Weights of a small transformer language model: 363M tokens.
Each number is 128 + 32 x the weight over its row's rms, rounded and kept within 0 to 255. Layers, rows and columns count from 0. Numbers have three digits each. The size before them is the row's rms in percent of the matrix's.

# layer 2 MLP down (transposed), 1216x448, rms 0.0452, rows 139-159, columns 0-223
103:147124136160162091166142084134142151139089106170136088100127125143099196150115185173134163133175136148165114108156172118097116149176082098124033102097128118097092111134184100095123122168147141122094094108123179100111144106131158126150104047124223042151173092116123102136088122123129093154139131143174155125147119083150133075182116100093108108130117149155101136089162182179042141082143099123140140077106089083142135141143158070163128152135134139106184158103188205109187179085087146135096152097119091160110115162091158147061176133107111170076152092114143114083073113075136157102127153177130139085170126090117150159185113181206115120115128150101172157129093160088120096140136
097:109178136129084109140096135112096126079154166135151101072190126099137100127133131088090098113131138110097153141061118119081066047200140064099160186132101144141119092113133090125088144146126096122121137152127142134099139128174205086099164128119115141111168113108136127115130182116122064107087121087100115089155174097138138119148122138096188117187134112106095149117125172201166151078144172157126167151087196122087129129125187126114104131116105128085149183104174132118192116157164153091164091082102092148160146215092107141006125099135071131124141132222136113152178107104084136112216170123133132131097157143108108153085119136136098040087145145125115159134157142136113184115112
103:149150147058137097132132144118092127164108116140132140189147047162150126060113101071128119081118105141152121119109150106147160161116149094189072169120100107104133137180152168107096131106164137111126128137074131145121141162155092158130197120104094142088109100102160092106087134127063137142037191121097163112141104094114113147103192142119142093096072139118152125123139092110101125133127115140150105133146049120115111127117138117107145213125124109119189111100207197175127110115156141097147200085097156149100100147110061098193137146166096155090226111174104177140045113112133132119114048071139123120124162104121124119155129127102048111040103126121108106116118093149138112123129
097:094129110167157133143156090126162146095077083172109137077154146085097204110094096062137144180083158117151136131172124121108134111140127168066086140131132145169154074117074131111137128112106184123105147129108123058181136109150090140084130112144089106129106148122147138111080123117136099187111113160070119100169147109137152154115149115134137125103044183104138132168090075159049097146132084127132152141118117184124101059149129154155126141146147125049054140104139109135154129115125185181158157187110114117151139112144149134121126091155093187096074085186135107129189167102100157108121121107128117081116156151136128119164119120131078052069121143121125144162107113167174132187129
102:127103130150163123165128146103144125079085153132153168160082110084185137096091131133192130109151159116069038118109161116130116151050121145053182135141130127117082053118154137113125119176105075143101115103176138147170152101142125118140194131055120101123165099070115079156120166098089090169130112145074115070100143189099120075179129117127134130089146143026131074151137059166102123126148114225090127123109185114075088061102090142129115108169163162117099126163107146159136139042122099093127182087123116173150163137115110159143116085158138116132112097140147160110135117115133111162156104133124164080101104141078149138060163130172101107121097164138132119176143113144104129133134
099:105125076077143108046183114151112112187139103094106142128103130112111087127108171134095123092124133128108172130087157092159151135095149155159107134129110115129066100122137166143055107129170161082119116117131144195126092120132072181139195137146190185094180176119150188146119168147161138101091106108133140043135161159153084070138166130086143140108147105114156098179098064178153156170133200116076080120144081095132121093125132066183151103086124172080175092180184158086076103192117135156109101075124113098111123126091163067132170094079100110127108173125126178183077108170106130134113132100055123104068073102072134136141108156124139146112208157125135113119120111075132119099092
105:182138086144155121158162096109130106163116123145097140155106114103168092100141115125134112065137144120134140116081136111110122101159105099141082105139083157099158118177171110145071068091139117091081166113039138135129140144140096143133150082190125053133128153135122110138089140098161146080128147182099106106158142092117105160124131126085117051119186126104222215162122100129151113095127140108124162082081108129130141131188157155130117076076212180133137101144111201137076053137083145143113098120077101088123076111108092144102127159150110103053171188181116130136170146186119132148134117128090137132109104141190155071104080174092140093093095112151138128163116137152139150156146
099:134120174087078118065172116138078196104194117129141091133130090139157163093142110131117131170172184116103114075101146156138161103060115142112081147123108158202165113087116067116181153108156079116149094172144119129086126095107172132123128117161113165170119148151149127124171147163055098139113163129110125094124112149113111148157112178173102112151183097129148155179157129119064118143161053094144069163146097134147094137087145083133169090092109135124158197089130087104099097095160125175075057129136132133121131134145140132136086129127142087110133099146148121094168191162129117155175126078052081144119119124126137133199140188155066100173137116086155153120095103144155131133165
101:115143050096119167107085114146175148083172093179158132160158124110108165145076190087111052145098111134088092122160119114092153143114124116120102122105134115093129188070127157128143159148114160199105178092122141154110146147194147092137082155091114083083127104167160113096151141150171138100159132151119152070084080137120110102151162073129154080155146085138178102112119123105063132133076141131143106120170154120144154154171124127154182108071129122107162150090150105114114117155120135137130103144145206109170049113114130145178255163115141114140104146140112107140121130107135162126089155112098093126106218148151101135179089129097059113123123106149172152120128145141137151127135
103:158111147125136167153115109080155114194127127086101183139153143166126119152171116065073093132057121071135130086109182147120177134133136092078127140095137179100136137160133105136138102129116146179142198098080121152135118154176142106077154067065120119168148165075137127160111143142156147169083135063167117148175109128075125161194116145097085114115120135114138058188141111141136084133118120141105128147109150123100158086143129152209136085071113128129152135143097093156149115122153139118142103160084164084118138193128094151091104119149103103184103139131069124154185134132130106152139092063159106108182130091165130141123127131089188094129109187124110175124177136074160180146198
098:150121133144159141095161181188127159166138130111148133167124187155116165118101128111124087156104107138142118100159103126124124098150190142127142140146128169117106143205112124093083121112116140174107089134151074109108097114104090130095078139178108113148122179091177143167194071161143193145119127108135046155146151128108143216158171179128160130113141100121149115102124121121137093205091097092124166100121140133170135095166128121128096107119074102194154141130110118131152221155173143139172162104144149084102114154070136146057072128138108106109161154119130146047117121096152120220080189142089138107128088149172112189117126144126080153078162096118087126129157115136129175105129
096:077087121151042135152174090063085203120111071161052118129091106073108092152103137142128079104075128083140146118088122123163116122142088147122183128142118172165116120128151156110158136137176129150100154183104054142133132070157125145135078144159154143091125107081098180091108107111183138125094129085145082092061144123128126134141088136168130179130082142175163101112142111097132109140177132120098191147112120142120128157146130123154096120098080051113147126153108091091103087151103089142130100114126141152199117176099135143072134099130118156131118103148100160072116134135112112144169137181120123109145117131092171104121065165124134151125093135168161173137135156156116090112181
101:126152081129096077144108153072132145146151121141126066150136176132118157107137124201135114073124140117170108152098107143139138139156136181162139109102106099115158194114141110136170238137146140147162118150132193102109162079104145090067109126149081105143108148115104166117070078118195067128129126111061155120138116137126131065100143100160164146094146102103151099158107160174157133173181147115134160116152107169113176145115165102119109124073174094167110145188119149125107092120093123151148140141128131131173113099189132119080091110134126115113166137139137131115076127134152078130145154178138062150126126111115123120108081099165135168172061116159198081153135134104138101210136
100:143077119187126171078068149120194116198100134119108047168110163152138199151118121126138125109121182078117135187114101105160139062179164107137104133093128093136151133113061150137118132177205143097064105146130092137130130169090178147155127129122159133122116187160108114097134112098148112043122125114106126111065160137121161129168140132096143142187113114171122101128146154160138097174083206110135098123151142115169176124105109150182168116135123117184055093130097136116127112093133153131100108065164142136151112128116143126122156142169130106120084075127120095114166161144089095133082129088133071134086127134135103119089158133083157136137066125121141099013135118130127126144117
097:136133074100110133111176102134122133129127067150107116159080133129107121173158100163110123177128154196176147152089168133152143136119046171144074169071138082171180103107090113137156124095061139122143124148082128178132107170115164172070146062152143116133139174120140088136183130138190162107140137148112148100078111118166126163153092130162186166164142134166176154116091157140143082161131126097179141115104154129166112152164139105089143221188153109106119138192174126153172120120122161139128118131136121171129126083093124142185161148148132100146142154162177137114125133148125150153141127126157132086179067110150111175137093138126187114153166136151142097113156091157177105143097
099:142124141051121153197093131128129156162138130111129175080144065181138164133115066127141136146041079131085126186095103152079121131071142130134184178122126155092131120127081136111104120173130123156094167163157138148144133189160161168159169120174091102084157100125126134098165102164085051142136088091053171183099114175125143160137144149109086165080012105109164121143112099097129108155136159059130119121144086128074088116114092140158076164144110196169179093126138134119089092164137144141145084179113163105132130127119182118136127123104097119177118109065112136155096133135137079126140064099102124163120159109091107083214127091138145145155185125161140094123140118182143108079110
112:158089153120116121127164140144064179096137128128120123065100162166145089149089108149196168133127132063128142180173106125188149149095180135171145129189084080082133129111180125161150103084140140100164156100134143176073113130110136156128127202098141100129132129072130135150128116131123155117076130111252121091121160081174109095141082126135123144071164144180132139145104119145096107100139171116130105141088084074087095153106107052154125162167111084073138102064154078176151115132100153141153112067095158160149204073134156090100098175153092110124201125092138100182049135163181144132164170080071153127122165150093128096146119115137141182108141119126123167148147167194137118148116
105:138183144074138137144138176165123115187167160184155174105154064161164207095139106162082142136153145121158067034124135127202085138144132115123121093126148155141122115143132108082097151123105099054148188090046140137119171146148038119142157125154152102139160138109092137147132139109117104113160161165131162173168081172086110139162133069143133105130123172037182114151067106054168167075143176168141096132137117157120132152101133139104112091128075100141149103149180075157098132122185155132106045122158101100184130155138162096094173093198116100149148136133070139115111157147122132122156130124179068130128152141112104096141123133089128065120087183137131189126133190094132146116165
097:152170073175147145146209122106121127174114084105110098174115137119128093101159149185134147114092130161140155094167139086133106087119142171092122091080139089204110116122149133114071140093103077110127118109106147195097116083148141142138120122098101147162120093172071131114076119115127144096092152125102188125144131147192125151141128080088151132158117117161173100092068202189106094148146139144129141138093171100173148115156096141109100156158125131139144233115103126168133116107184133075118132150103153079153141143133158173161127137145175152122100086186092130138122109097161136183175160126133074160068131189117124145088180124165093184080136158099098106194136110161111114095158
101:099103144139102107117146080097165113156154066111113143133148068145186086213132119134124040109125148152153098117128168110146135166116106140094151151072098084126204126114134106091113122081063116097094149117135174191154145081128087106131150133122124122084157062139164145136181144138121136181095114076100068171115164089082053100134103147131149081154084167115137156128106102117142134155107136111105130195137045174118181109082108109148136115101123157122139154105060144107164139147087126134102122164083176106157125174102124179073136132127099108112033113139200134138125162129127142152126078147114093133158080089124177086141117117132146121169143120088130144044107142135199092171181
096:200136137174141190167129063166114141072077160166133139200091127081046135218123112105172149171104130172064159115159173108090197177097105128151096098143124142139164116167135108115127148140069167190098131098104076103130116106076202141142167094104169154153153162139074108049166138103119147131122048112142097132124060111130151163217144134102160161095063153101072141119100101173169057128068148163132138174133154107168142150109096173125119129081110143192154101158116166142117120165127126144153130103117172142152126105167143095114137101157125182128119207170134095182167128144137126134163124118165167160145166116114117098144161172088113126183124120116121147126141097199103139132111
# layer 2 MLP gate, 1216x448, rms 0.0481, rows 140-160, columns 0-223
101:094126108109145108104095149132113164083141190166160115126137117120126086117138153125098106107163159085091140097064111128065151123160097112163135178135099146119160120063143158118106173082111137145169100197181155096146156086170137100111103125080088183078142143100141153129178173170077123064095156077096096098133199123144069054145121132091167164188147146099142129069141175137165136084172177143087166131113165121137116113102104119107104172096126093119141201123157146134128136161180138142148095100127149150129171187133124122000152132147134136117104108240145117176132128157062132131169130153127137159153136143096098111085133128164081058072092169103121158165178103101092146135121
107:196139121180140130042163088134164165135121155123111147103105152179116132132134158108173106120091144109127146084141110127119107120152177142033099139139159124108083151079143137165239108118159139146142110102133087121189082136108175155118100139145080133153172122137097107169137147116181136090152076142153137083161117161104216104159096126067182110156178156041120104143092125142133146072162134098155154150132183128134147042166128128144146096119103179104039089186093083124093083135104143127121110119151122111113117096133152109117118124063164119098145084072163070088165157132159152149125187176096154139157099163135125117156139146184174094191123115114129106070127153113098136161148
099:076070171186117162114121149177132190093144105109143180150145148107114113104147069129201166129121079146130119104093201171122100110113164140193122170118114097070144163115155144113103079149146067125133142058096167140124130145117147100113198093083136099164162133093154112160142118161109115092119061122127129122104123157039071133113104096121154203056144122120039177104086132101136066117151112095103144132052149073122119051125134111154130084099070143159170085108177088147143138187089199135120109143075130110118143111096157176138124121092166169176082117129133106127108125127168176175136098172118100151169126162130141119124085141149155166155101193131141057072133109082134111068162
102:106093162170123146127205148108143171130148163109105127198192123075149200170118127152150092121104103084120062160123122076098093177160139079184173114184116150120108094106126133099101114143123130155129093134154156172141154104062140127129169165045126134114169105056131082153089132135160083169150116142109093124110176175165145098152124105097112168134107160087147043152101108091131184074152082181093128149118178166090082105106099157116107143144137149122209147188092125113092119089126120110151170066114137153177148106144075161157039121138108149115103087146128152100111127161142138161135159134099139133071078080101096154092100079121157115114106146155092075121144172092117076127093
097:145121089115120144109171136117181154161107093159129149114175158104131125103115182103117116056176109124171121133129199107114134096164100123183130200149081136136111145109077171144144098131127098150144103159077102166119134120148059145115176108075115163134237136092128118137151150163099121127112134074091144131122183134178125098115168108082204133099119100091151121190115098181129124186158161154063117106103103140115154125111166093162131087089066106094172136151131183145096172150157108136075130065122105111070144163074209053068153094103146122130146168102091168161127116131145148145129109126159123124132130138143153113184106162166133102115152145158189137120117122144153110073062
103:149164107160159076152161179159063107132092185168149132176087177103122110075169127185163127164144159144147139112112162064238166097167093082142116136135126193089119088094176117122188121086103178130126150156129122121100198106090084156168194155117152062156089072166105110098065101078076112124141161140083156182095130104117102122088168127110131115116144097080174158087086214113104165091126167081115119087068127126155162128115117155095112164070141147100142144117171181159103128072132121163083122165131145116117074052096123098085102116132093117125115120150116104143074149126133142156118123163109078100177161167122075107077096140137138153086115115141125147074145132093151131163159
098:116093177142133118119096150115148090153130073107112125128146156144066120085205123095107114116084148159122170064157093085089110145150153187162152163137089113072142133119145176121130130089145160117112188117113166178060159097139116116080139128103137114081146129099102120122076094159181160113135125177113167130155125122137070140054125158118109151126127110146181112127079130115119128120161172122149174072162152152148117077086098144120078162167089161129146135120101143144110193153140126104176183076112147119102073151123116124114120180151153124142096157106097130112108183071124100150134072186168172095088161199050068148113170118091122110105141225132134147161141127137162168189107
102:126153082112123198184107120145104156106106124145192122165123097092130115132150085129196121161124123133112107135115133130071162149096128113125105083100161106123112160054125162127100092224105092192104106096149095151081182109222164097139129109120135127121164114129133099099194086140135127091097154123125132132038113154113076148091184115165111058142132069143107147134170101140118106150133101112178163133160160127115181140159174121109097137143129105102182141136103091123135131119122114130089133115149151140133099083149166129144185150108108114122103148137131134141134076111103183137092098100111077124062132140161066135157153133090095143161176130115090193124154170085172120108110
101:058172138095096179079142183103175139125114114140160052182123094109143109127087189116120119130167127144202152160149073068140145132092094157135120109141167124149151142115121152131144155104082118091120082189145120126113181090122134101147155160193096117112149137159116137127094105129089146127122090144152132148118156146115168062129121098165147065118202108102110137066085143130144172153072127117120120204121154102154070126071096146152110165088125156184088193072164142113111094141111143158130113172129152126152106074186142105154152140111112158147137115174217142096114120148146200096168155107132095153093116182147065100098159066106098112180178056106106167090127107114138115118072
098:109043167140171175088107172210100110147183112129172130128119188112128136159142110074122120104096086142154180131195121108171092125102142104147101112160100139112117108092093123125160143078157101172145016132153163126120113139145086088177088120136088135108090176137160126146090123196119168148097148110184098159121120153174147144128153130114183062116106097141164155082104142110152123111098151129101147108117143120131118167137170117108103096127107176125179065075143148179127128129149115108134199137080142098094111130083152168117130186111082094169133154155164177147088155099099083191044167109119117127157164123162165153131028163104087154106181138069079149148132111177133164105127
095:108105091130118136133161120063092183103116116165091125110080118112168097104073167150163140106159088096156150101072182098173111168177105131155210160150109130150104118145121111090160134099164121114111114178113113115159159064161162163100109153104197086099147006139123205088170112091178126111074111109117076138109132092071122111143089165172177156125099178126078116125193162114126098109155116123123131163098123127078134092153145192107153103081078069055148134121143080115130027179093124125138126111084081149162135171124129149141180194131115096177111135150126134104175085103123106150200151119158161077120105101148124119141075167123138142114108108136119176100118159210120129112181
101:121155092151114095117079118142114168088105129147127031135177166113147129123135181187174148141100172162184103090080161148184141152168155211154156102081138147130114181141144121124181138130124195144115122124144125118136134058104104129107104144142093134125059156201079132162084050120158093164076128120067151126143134134051124096118149135202163148122110122111161102138111120180224120156126189173113091134152135117115178180162095161083129179056156086156133137141109164129079108143146088132157117112134156126161099091172141084125141091123096115165106109105140112136083164141165072150097174168172118141136194133082107119103125148132171156172099096111186097164132159093120119153102
103:128184090103135129159146107120119146135120168096109173056172136103093087106133133155142137154148082200114154069118151152136121192160135109112123129171113195116157096125160065149130062124062124148110092121150114112146158087159095120153086099098117134132153092133125123211107130149066143193151118151086147164178114123120093120051106096134103132149093157096119154183120138099135146133177031161124102134164123152099079140134101117111076149065119114065134124142163107110148125122116080147158176173097127161102163125157092166156129157100132145108109184153170156169115076131153115150117138169119150088101114108107143132125126146123102126072227109166119179202140094119124098130117
104:175112170188152142127119155101107144121068191144142111104193105163194144105110112127149137157133117105101166127132143125143158100128149150092175077134196202163166225114139173124121067107139120196105079096196135122105133139111133087154123140127121167104129136138148099141090209116095054121105186107101088156162081104152114135114151151096106130116107130112061133101074120092119163102121125156123077170181109068150123122086104197145148072137072188168134136120157159117112175143099089119135131098135154150119137121154181181081092118129128183117101084137133095137132108160133104114139103146115136162123145061181105095090141129136097121158118098117144122098130118090122126138141
094:151085179078091152091113082184111173160149081099116118131208089160120103145153135055140076139045124095156155075090106173185148170180112124090131145154135158102114142202130121133101167128075116115150167144080086156176132093112158146137155151161133136078125125080116160106168115156158112151117143085131061112115134077144205154092129142115126066117061099094143102190147130117139182086131153122117140159142137135095105157105150211108088121099134072149171092103099127164110118182104149091179096129116095108118143113128137150167148129173101117153141097111078073116159181091174062158110100109141098126127129132138150135156104127145166102116160172183153129156107095173119134108058
098:045099139103143122132120157142116125110103118162131115132144165162178126164126130084153086103161167138086116115083050127137085163106104069148127092160192110129105168135099165117127137108099084124058128162140155132153157137093106127110112145109081073067124105102157200157132158127095158129145149141083074061145123131172140135118179145150132157156124132160130091113147144116151093140122144113130225139118066113139122152113160133156161128115143109159109096115170105169123191065182132075070119133101079166078134141089130187147112083135123137091118225130102179057146145040133083156155156149053170126078177146153068154127151121105116162136105196168190139107159144127150130135103
102:174161162133116067185216120111120154133149092115125104117101148140101105191122184115199086119151094139152118202131086155073100106110198071137121179128146073107122110134116136096069101152169113164104114126133117100117191123084159157189125181127139140119141117161140086113097063148091134097114150138092122055170115103136152127150115116160203114098115131185083163142152120213142131105084120066102163155153142127113121131159174061106177140172146141151093132103134122083152121166127100100111163137158127149131088136119148177159155090084133157115132107190144124074092177107147137149144112103135168092121125110110107148191105133126134103088163144177087119127130067140125097166131
096:086063195144141071120065094157116130043145165135148115131137141113110137106146118147115114146127137117137091113077115168156125167130115106167081206133097142052163107130143081118168134105148183108116122116099126083137136165117111076123103118222088126091123153068181132135167168147118100184095084164144103182133108148064122086105127175157097108138158129115113159123160106132118209139177146138165151142090136109083059102065153121135136101103146099138180129118162162117121179142091113145092132090118141160150076140120110117116137104128120150167092146097192143128128156148117146114083145120123143124150095090166173128145081141091195116161113110133137107100146085120167139164136
099:137150080095160140122137124161128121071122155112136112137098173089071129073120148100136216054098119137135129141135117142137152101148128095153107130158107164116076145070157124170162150182167201186184124138092134062087160160136145157140094125112134095160196184125127103103122152138170056098141132173140200134120125125123170130113153106102068223095165116123080152153121146162135146087124116161164105085136201127143082094174138118127094106099099110140117132153154097134126139093153096100129134131145101158123131137216125093191123175097147069155161131124096155097142099120132133170095194056146174143086135146119063217125112122110126129100134192124093099174169103088086171128132
100:163113128114148112150094111106139133084105163148129129115079164032076117150050127112110115140077103173059156147136127114155178158071101153062109133127149081145108111182087095153138133088116163132132125173115150118111170121104206143139191128137168164161142044168130104065170184120154125117108102109081094134074075110081124172168131114122112139087077152136137097131077156143187067105086115169107146147120132102151143150104121186087158133075147103185177096186146157190140105141179120104170112132174168170183137145134148133119134115153127154126097140155144121180166145160147115148142098105160153163125138122076126102066188098099091148186127107078111150102163165154123130097159
106:081100143119098061136120151161147106176119133117141111126181159110158107145160131099159149062119104153111115127166118099155177076113089170157109145224160198159094104139111145148164092133164138180100161148087168142146098137145129128143120109075129128143137130152115107140087119181212091098140107168146095082122153100158107082147118142139196120084027056138200079079086167071151201077162134173136148148089178122116133129149085116148078122115096099120110193075153128153110146091099135096095082089082101126151141144145147175144116086161141116141147110123108121085103201131129174151121101127094155113069110158169125124115138148173096142147110140094163138113123150095099152115126
# layer 2 MLP up, 1216x448, rms 0.0501, rows 140-160, columns 0-223
094:154138090099122117112123094123167107116167120082110143133122149135141157081140086125111156144115133157130092148122128152158142140108136134109111119153145074113107154145125097113120093139150121101102140094060113165158104150137165131162114187142171150143131142116154097170075140132190119132145101175126101148151088156141170159099099140155105154081184139210134158136092123159056131142100114165179101086152101122159082156126141122129125106099157138135115059152084106110145135095143103133138177114134137116181088123183113150225134157116130117100173097031137147108107168100190141124085178083128107157137058144136134161180111096115171151131162060211139135110089157134165068088141
096:169109103150092119098108148134131167086103087109108125112119164128063088127124085128164121161159152156086096158115131121116094126126123153081137100092140098140112127122165106163163144132114117085064129096125127118158136110099158120112110108164134172122152112143119147129179152164155167083121091136154114059140145106100220080155124129124137100155112107127088148138134169122145112132131235062101109178116174127111166084113161103120165062097145143115090115076203050177097074134137129200075076177171122203077130128068139159077140119088125079161127123088124077066097155168147105141139174180074183168088108125159140146138151153116209090147171155097129158085125141084119115150131
097:191134152122081094168141142133089102137182096087103083164087132095117064172117168181135121129142121163181066088107136076144084113110107045151113140132155148104121216124146149148130094175134111161154104151134104154095142202090142135152159142070173128095137134186104128101157120129149123107091143123210160121109127133093138119161107140104141067144215103156137129069175136165140186120128118096161158094147167034135083211107117117077091158147128145238183175105115141131120189159130064033094098105097139098124115108090085112111165151108137126162141086140092149155101080169119145070155118142090129118111099104137131135114167184116075146153120071140113113133126146093100117128106
100:066107129100046118092100113060122111153159089125151107114179165144034077113127173130133171106120123114127137137152155131146097138128081122173098127091109123113151195117121121149145172111086099128188185103076166090092135124124141099105104102115142130113129100112120157121094167163116164144080132083063132118142153148110110255147158085106140099108120142143087171138102124154140119111109177144087066144120104116133161094078107133193142182102088117137130114162105142125173119192099104182127118162163072150187098157180136082098137126141152150167137167121176130111103171139154158140140145102128107122134162104089128160167156141103122096157131173165161120140105163162175192172179
100:089128152143061144148155107140122076154097129127163143133177130175120178114107127079131093147166132107144082139189141161111088094203115106155120178129079118151137131152131101141159165111095085169133099146115097113152139065109163078121114163069069083091154113095108059159151076156167132119150117140111121170159153060174104165083112115117193140153151106144162143124149138124103119139101116143100149138137109148116142115144184168073083150107131108141164139112045170170167142076176097051125104185153088213146136125094170094063157109201176164112153110115102100091151167102144124115086164158185125127177146091164141124168107114157089131167030123138136090105130134130141104158125
099:123126099112176104114122106148180197101087149174138133123099127127077184124092156094155103126151163110119149196163153142145076159143195109103136178163041118153137138132062122161106191127108109161195137101146122142109174202177133112137157158176100121119135140131130145111121155150161104179089120041108132128136119160114128071121192149137122187084064137140026019107161212165113161167129143138129099160139185153112083180105108135131086152173098120090141184161173101113103112127121131105206157172158133146124139107158122138188104112099137160153098096095134121081083138114100083050117163187119064108109113130153122093145107083102131145150132139107085125117117067075143079132114
103:142130133156169121154093130124165095144090145155109119102085165170119094143114176117128133151082116125149176108136104092110129160223134124125113080182172107113090145120150204173093116139129150089120153083111113153146151153153099154122140118102054094134134115124133135135121103090181144147125056146127136103155120161146147113065097161127089150053137148142131144062074129086193128093125133181072160162061133128088141108146090165127091193122109128172131096135195182159124123148118180151152132111178107124138160107069118135108143134147069173137057200102092107189104079084154114061119150223129140102096130160196113072079089082126175170091148135164092105128145167124157119127066
098:091111121127133058179157139109105063095082110132111153101116134175186144108086110170157105140069113143124132147174118153130086071112121097203132094116177169112112104161092131155168096133172128146062162188108197141143129102122125161126103069134120088152047132116152152141081113135112147176141068117146116137157167121119135040171104212100122166120160117093131107146112159098115134143166173140124131133106174150117089172138104110134188147103138130116124139127120099179180083143182109142166097211068095120072054129155087092112113102084071152117113087125126079139101099198202127152171112131157091086090086127093149097135104133146154058103076099083128050088136156171160089153121
098:108173091163139139106141176127171175161133128174138081189149133161154158142063186158187110085175143118165132107148125077132129119122127139148185111127151143098132066092155152149119160138122129144142074171053144109126146124112105076157154181189159103095105146162134111126127150109110140100147084093127123106117134102159129084135147139154195153112154089111094150120115163088114108056095111157135171141154140062138076112100056100114135151109140113177115117107132106107136123145119101112151117154132079130184093082168107119129123132081118165173149102128162085114055135181146180151140145121180067149114133175109078136144082121118151102080118068112063151114101071130126176107039
100:116116106113145114132058131075111105150192107133109150122175063070200075125195103185157147154157127159071137084100162115115115118100107153187138129108142113132102159058081103158121100117104157117127185103150143147157131129163175097177166093126143076145153087139100109082155178073107144040123160082149138143122133092074119056118083147113076134161123176130198144101159101143160168090185139167139110148183152119133096126110138153110142139128143106114145107138119132135112138135135128100070164166163132114150139137161144116177142103136154168159170069163099117129160155149142172108196084135135069110126158099095081134065083161184157061177085115112119108109161167114152088162183
099:151193155133178203094124117195163103112124192072199132106148166196152196092145123121104171136171098193146135100152136150120110151142167135122095079115155123094089110105106110111088103108112111093134103092163198118152184178094154127133179113105124131142073146157154122191106106120110120128140131171086182156170105165153104129124139092093166051122165144071080139108086086163133179111105141098148078094111141094111138113133165146124193138159166208096094108150142165153158117120101189102136150139084086111064112114134140145122069154094122094109132122136173130201157125115118137112109125110139116124097131103142084142175210128149133154110146126118085130148105094124111148108069
095:168067145131193155140099071113100106128182155174127163117155086144148133179144107071123128128179138117147188110156132114143150129104132087108124166139155148109126110179097108126146073119122084099138155138100083153113147161139160128208197115127153140130198109112180104112184168099041147107145104172204110129113147102157122170166149094083093119092115147112153163088158103089088127122077150117145105113160087101132066122165154172151157101169068146145135093100165109163079167105121176120135132157059143125117134160137081134143144140096106180154140113107137129144162215141106159152168116127143181110142125116097127108083137185131074092074173158133089149079146144162105142091146
093:137160105105089125164104104100114122118134126098115134077182097094067098089129175155186116147166073192104104111108159116093107135169174103144122149109114181144133094134132094113098066102136094160135059150180100144120161110135110096134099154167122172119177071158159093144121158126043142155153135176079148143117103101175186125057119137120112089133083152125094163155115224116163163081165060140129085167157125169122121116141162122123131098158151072114140105142153105130158113172108078127103120167182123139119113174109091227152160112131150157094124120134180123125084089128115120165119158141129153081102114113162128126168122145137119151114160154137091169210096101092075126160150
097:203041142143183173113149134151122079182111176132149128101164059167134131101131147117133109117150121098174128107144103107118127140099137068111130119139163150166099100122150141064110123099131091165060121121177085123099142094110132116144117151103157115151120187134113133170152150115082113122083141102169117182165128150110129127167125092074143182153093141109070123169104192127122160127178103124146098138148172096109116083093111135123158117143088112155167085126164102138077144139132133158155113108101156145175129149070118162063148103147073142113120095084131113104087116125162124181043127098116104167113150152126149100070135122119094126131136122094091100124126114100122158185138
103:137152139158123112044204122083120124082112166122153118147117186130162118153127175130119096083185159163148099080105099125184154127187100134072052118159130166145121134114194136132075141109149113072174118096115133072111111065139110105122137158102163144179148115141136144135136166101186172099098112097190104141140145097186162122162179101100129114148234143129104198182074123154122151098179101169145118188180157134166195150143114114148126092106166041099174201104142139144171163105142117122114084152173103160137188109123156140104110166144136117124140147189132137125185164096111129164094166170108131130111125134162102178067096138077129073115075096090179190161114121091123143121122
115:098108104160145149095146126153067171187101155162131088027129129180168136116105102160137117169109109083068151132119163117130095159119179118163156148113142110121105106091134131133103140109165082200108153147153163156134146073122098193119121175157126097098119134182208190133099117126151134149138115105162114136149126101139153154120145162146170142139155163141175101124111094170112116114132104090134146135132085145102104136164122113123166136129092108128131129138149143139209181095088138144144062132122085142167133132135126138104146129094154153145092167126104098089085120126131153091135163125100130166123149185170117155081181133166102145131157132176159139117193130164134093142124
110:082146138160152156106121087118133122125090093158134124128145105146132132123059064175160129129070147136093123231169153106122111167094110142075114153161139166067178139142188083105104142166095185182140140112154170147111118106107145085106168121133105074157114112067183138143163124188133131185118147151172174119126074075103168181164145105128124091112112108066087203140106155152135137133135112105113112143166126129106081141123167104142140097069160076114155125137141107163096185135098137081095075140163159199076111086114114098101207104173174101190117110140161127082119097098142109099090121169201155130161145166158167107194121183121077171120145068183101121128141115163138136100133
091:114093143130100143180109111109155127094161107156112087112139139154113170107127130097116121153162142143080093190123140145155107114148158062087140123127153164095158165149162117146204106061181142129114098164120142143071091208117124101144132157159145136067087168111163126163159149174115098125113097168095127138156187161064121094130075122172082139160096122081118149164141094145135165081162144122112093154151176129152130082121135094142082083133136047158101157162175135142100174137104064107047141118137104130109077158127061122123125111136085085130137160089153115115090106121103102116105059102127179166136151117127137101129099142131128053185140119172128110082128106071145083147119
098:125147093100185118176142149127088108078119113083078112116062104129108193145143142113071045175102121138107153158104096117136140126085194160119114125161130140076150135136117124100138129181153120141153144156105140073130051184156146112149124133095129141124170167146089132103105111110167110124189057160142133095116097119161180131073121095109041123081191097202117153128172154174121155103148144125117148135137164100158137149163084070102104120152130075117097134095156120153161152101137133160133162124155128134118114094135143110107119137099160160130184197160090187171116070126108092171096185107096125176071159099097126191126172124153111115144107096095156146211119098127091137061111
095:058165130118137099100170191096087100179172094137135120089129087188166155151105132113118127084144126082203115117108137150138087083117120155209141129123143146129163131115121175134134149137146097123112083103168215148164115105120040098127095144160091112105087126082150090213117076124145129128135126155119084122214211160096111105074112121089083131127172133105187086154197128086114182124149119096182128113144122142137129093118118100132146180129124141086116139049061088144119114074167130119088118123150100114113114159130089124120067121143123120143152108094104155061101113120128106137122128154084094094061129148176091147126136101149136097099121138150145104152134143139130157137123
099:109175142126105166096186205138120063105131146111166157151056083148158069139107106140099118136091167089054132075083151173156097102151117128170162145103113147073105083145146132125085158140147055104146160145131205184125132041149158124134132164168139106108088154081154081098132031058102134158105124151153150122149107141139132123108129135130111099123157156114102105106139107169098103157169145046058138116128140137103136088159193159138111176086156156140134132182171156148144155115177145127158195132024120111110180181146122126130124138111128117109128123099141143132097086102106102108118123137142058134154080125157115163167121132102167160145161097086099044149095094191133088122179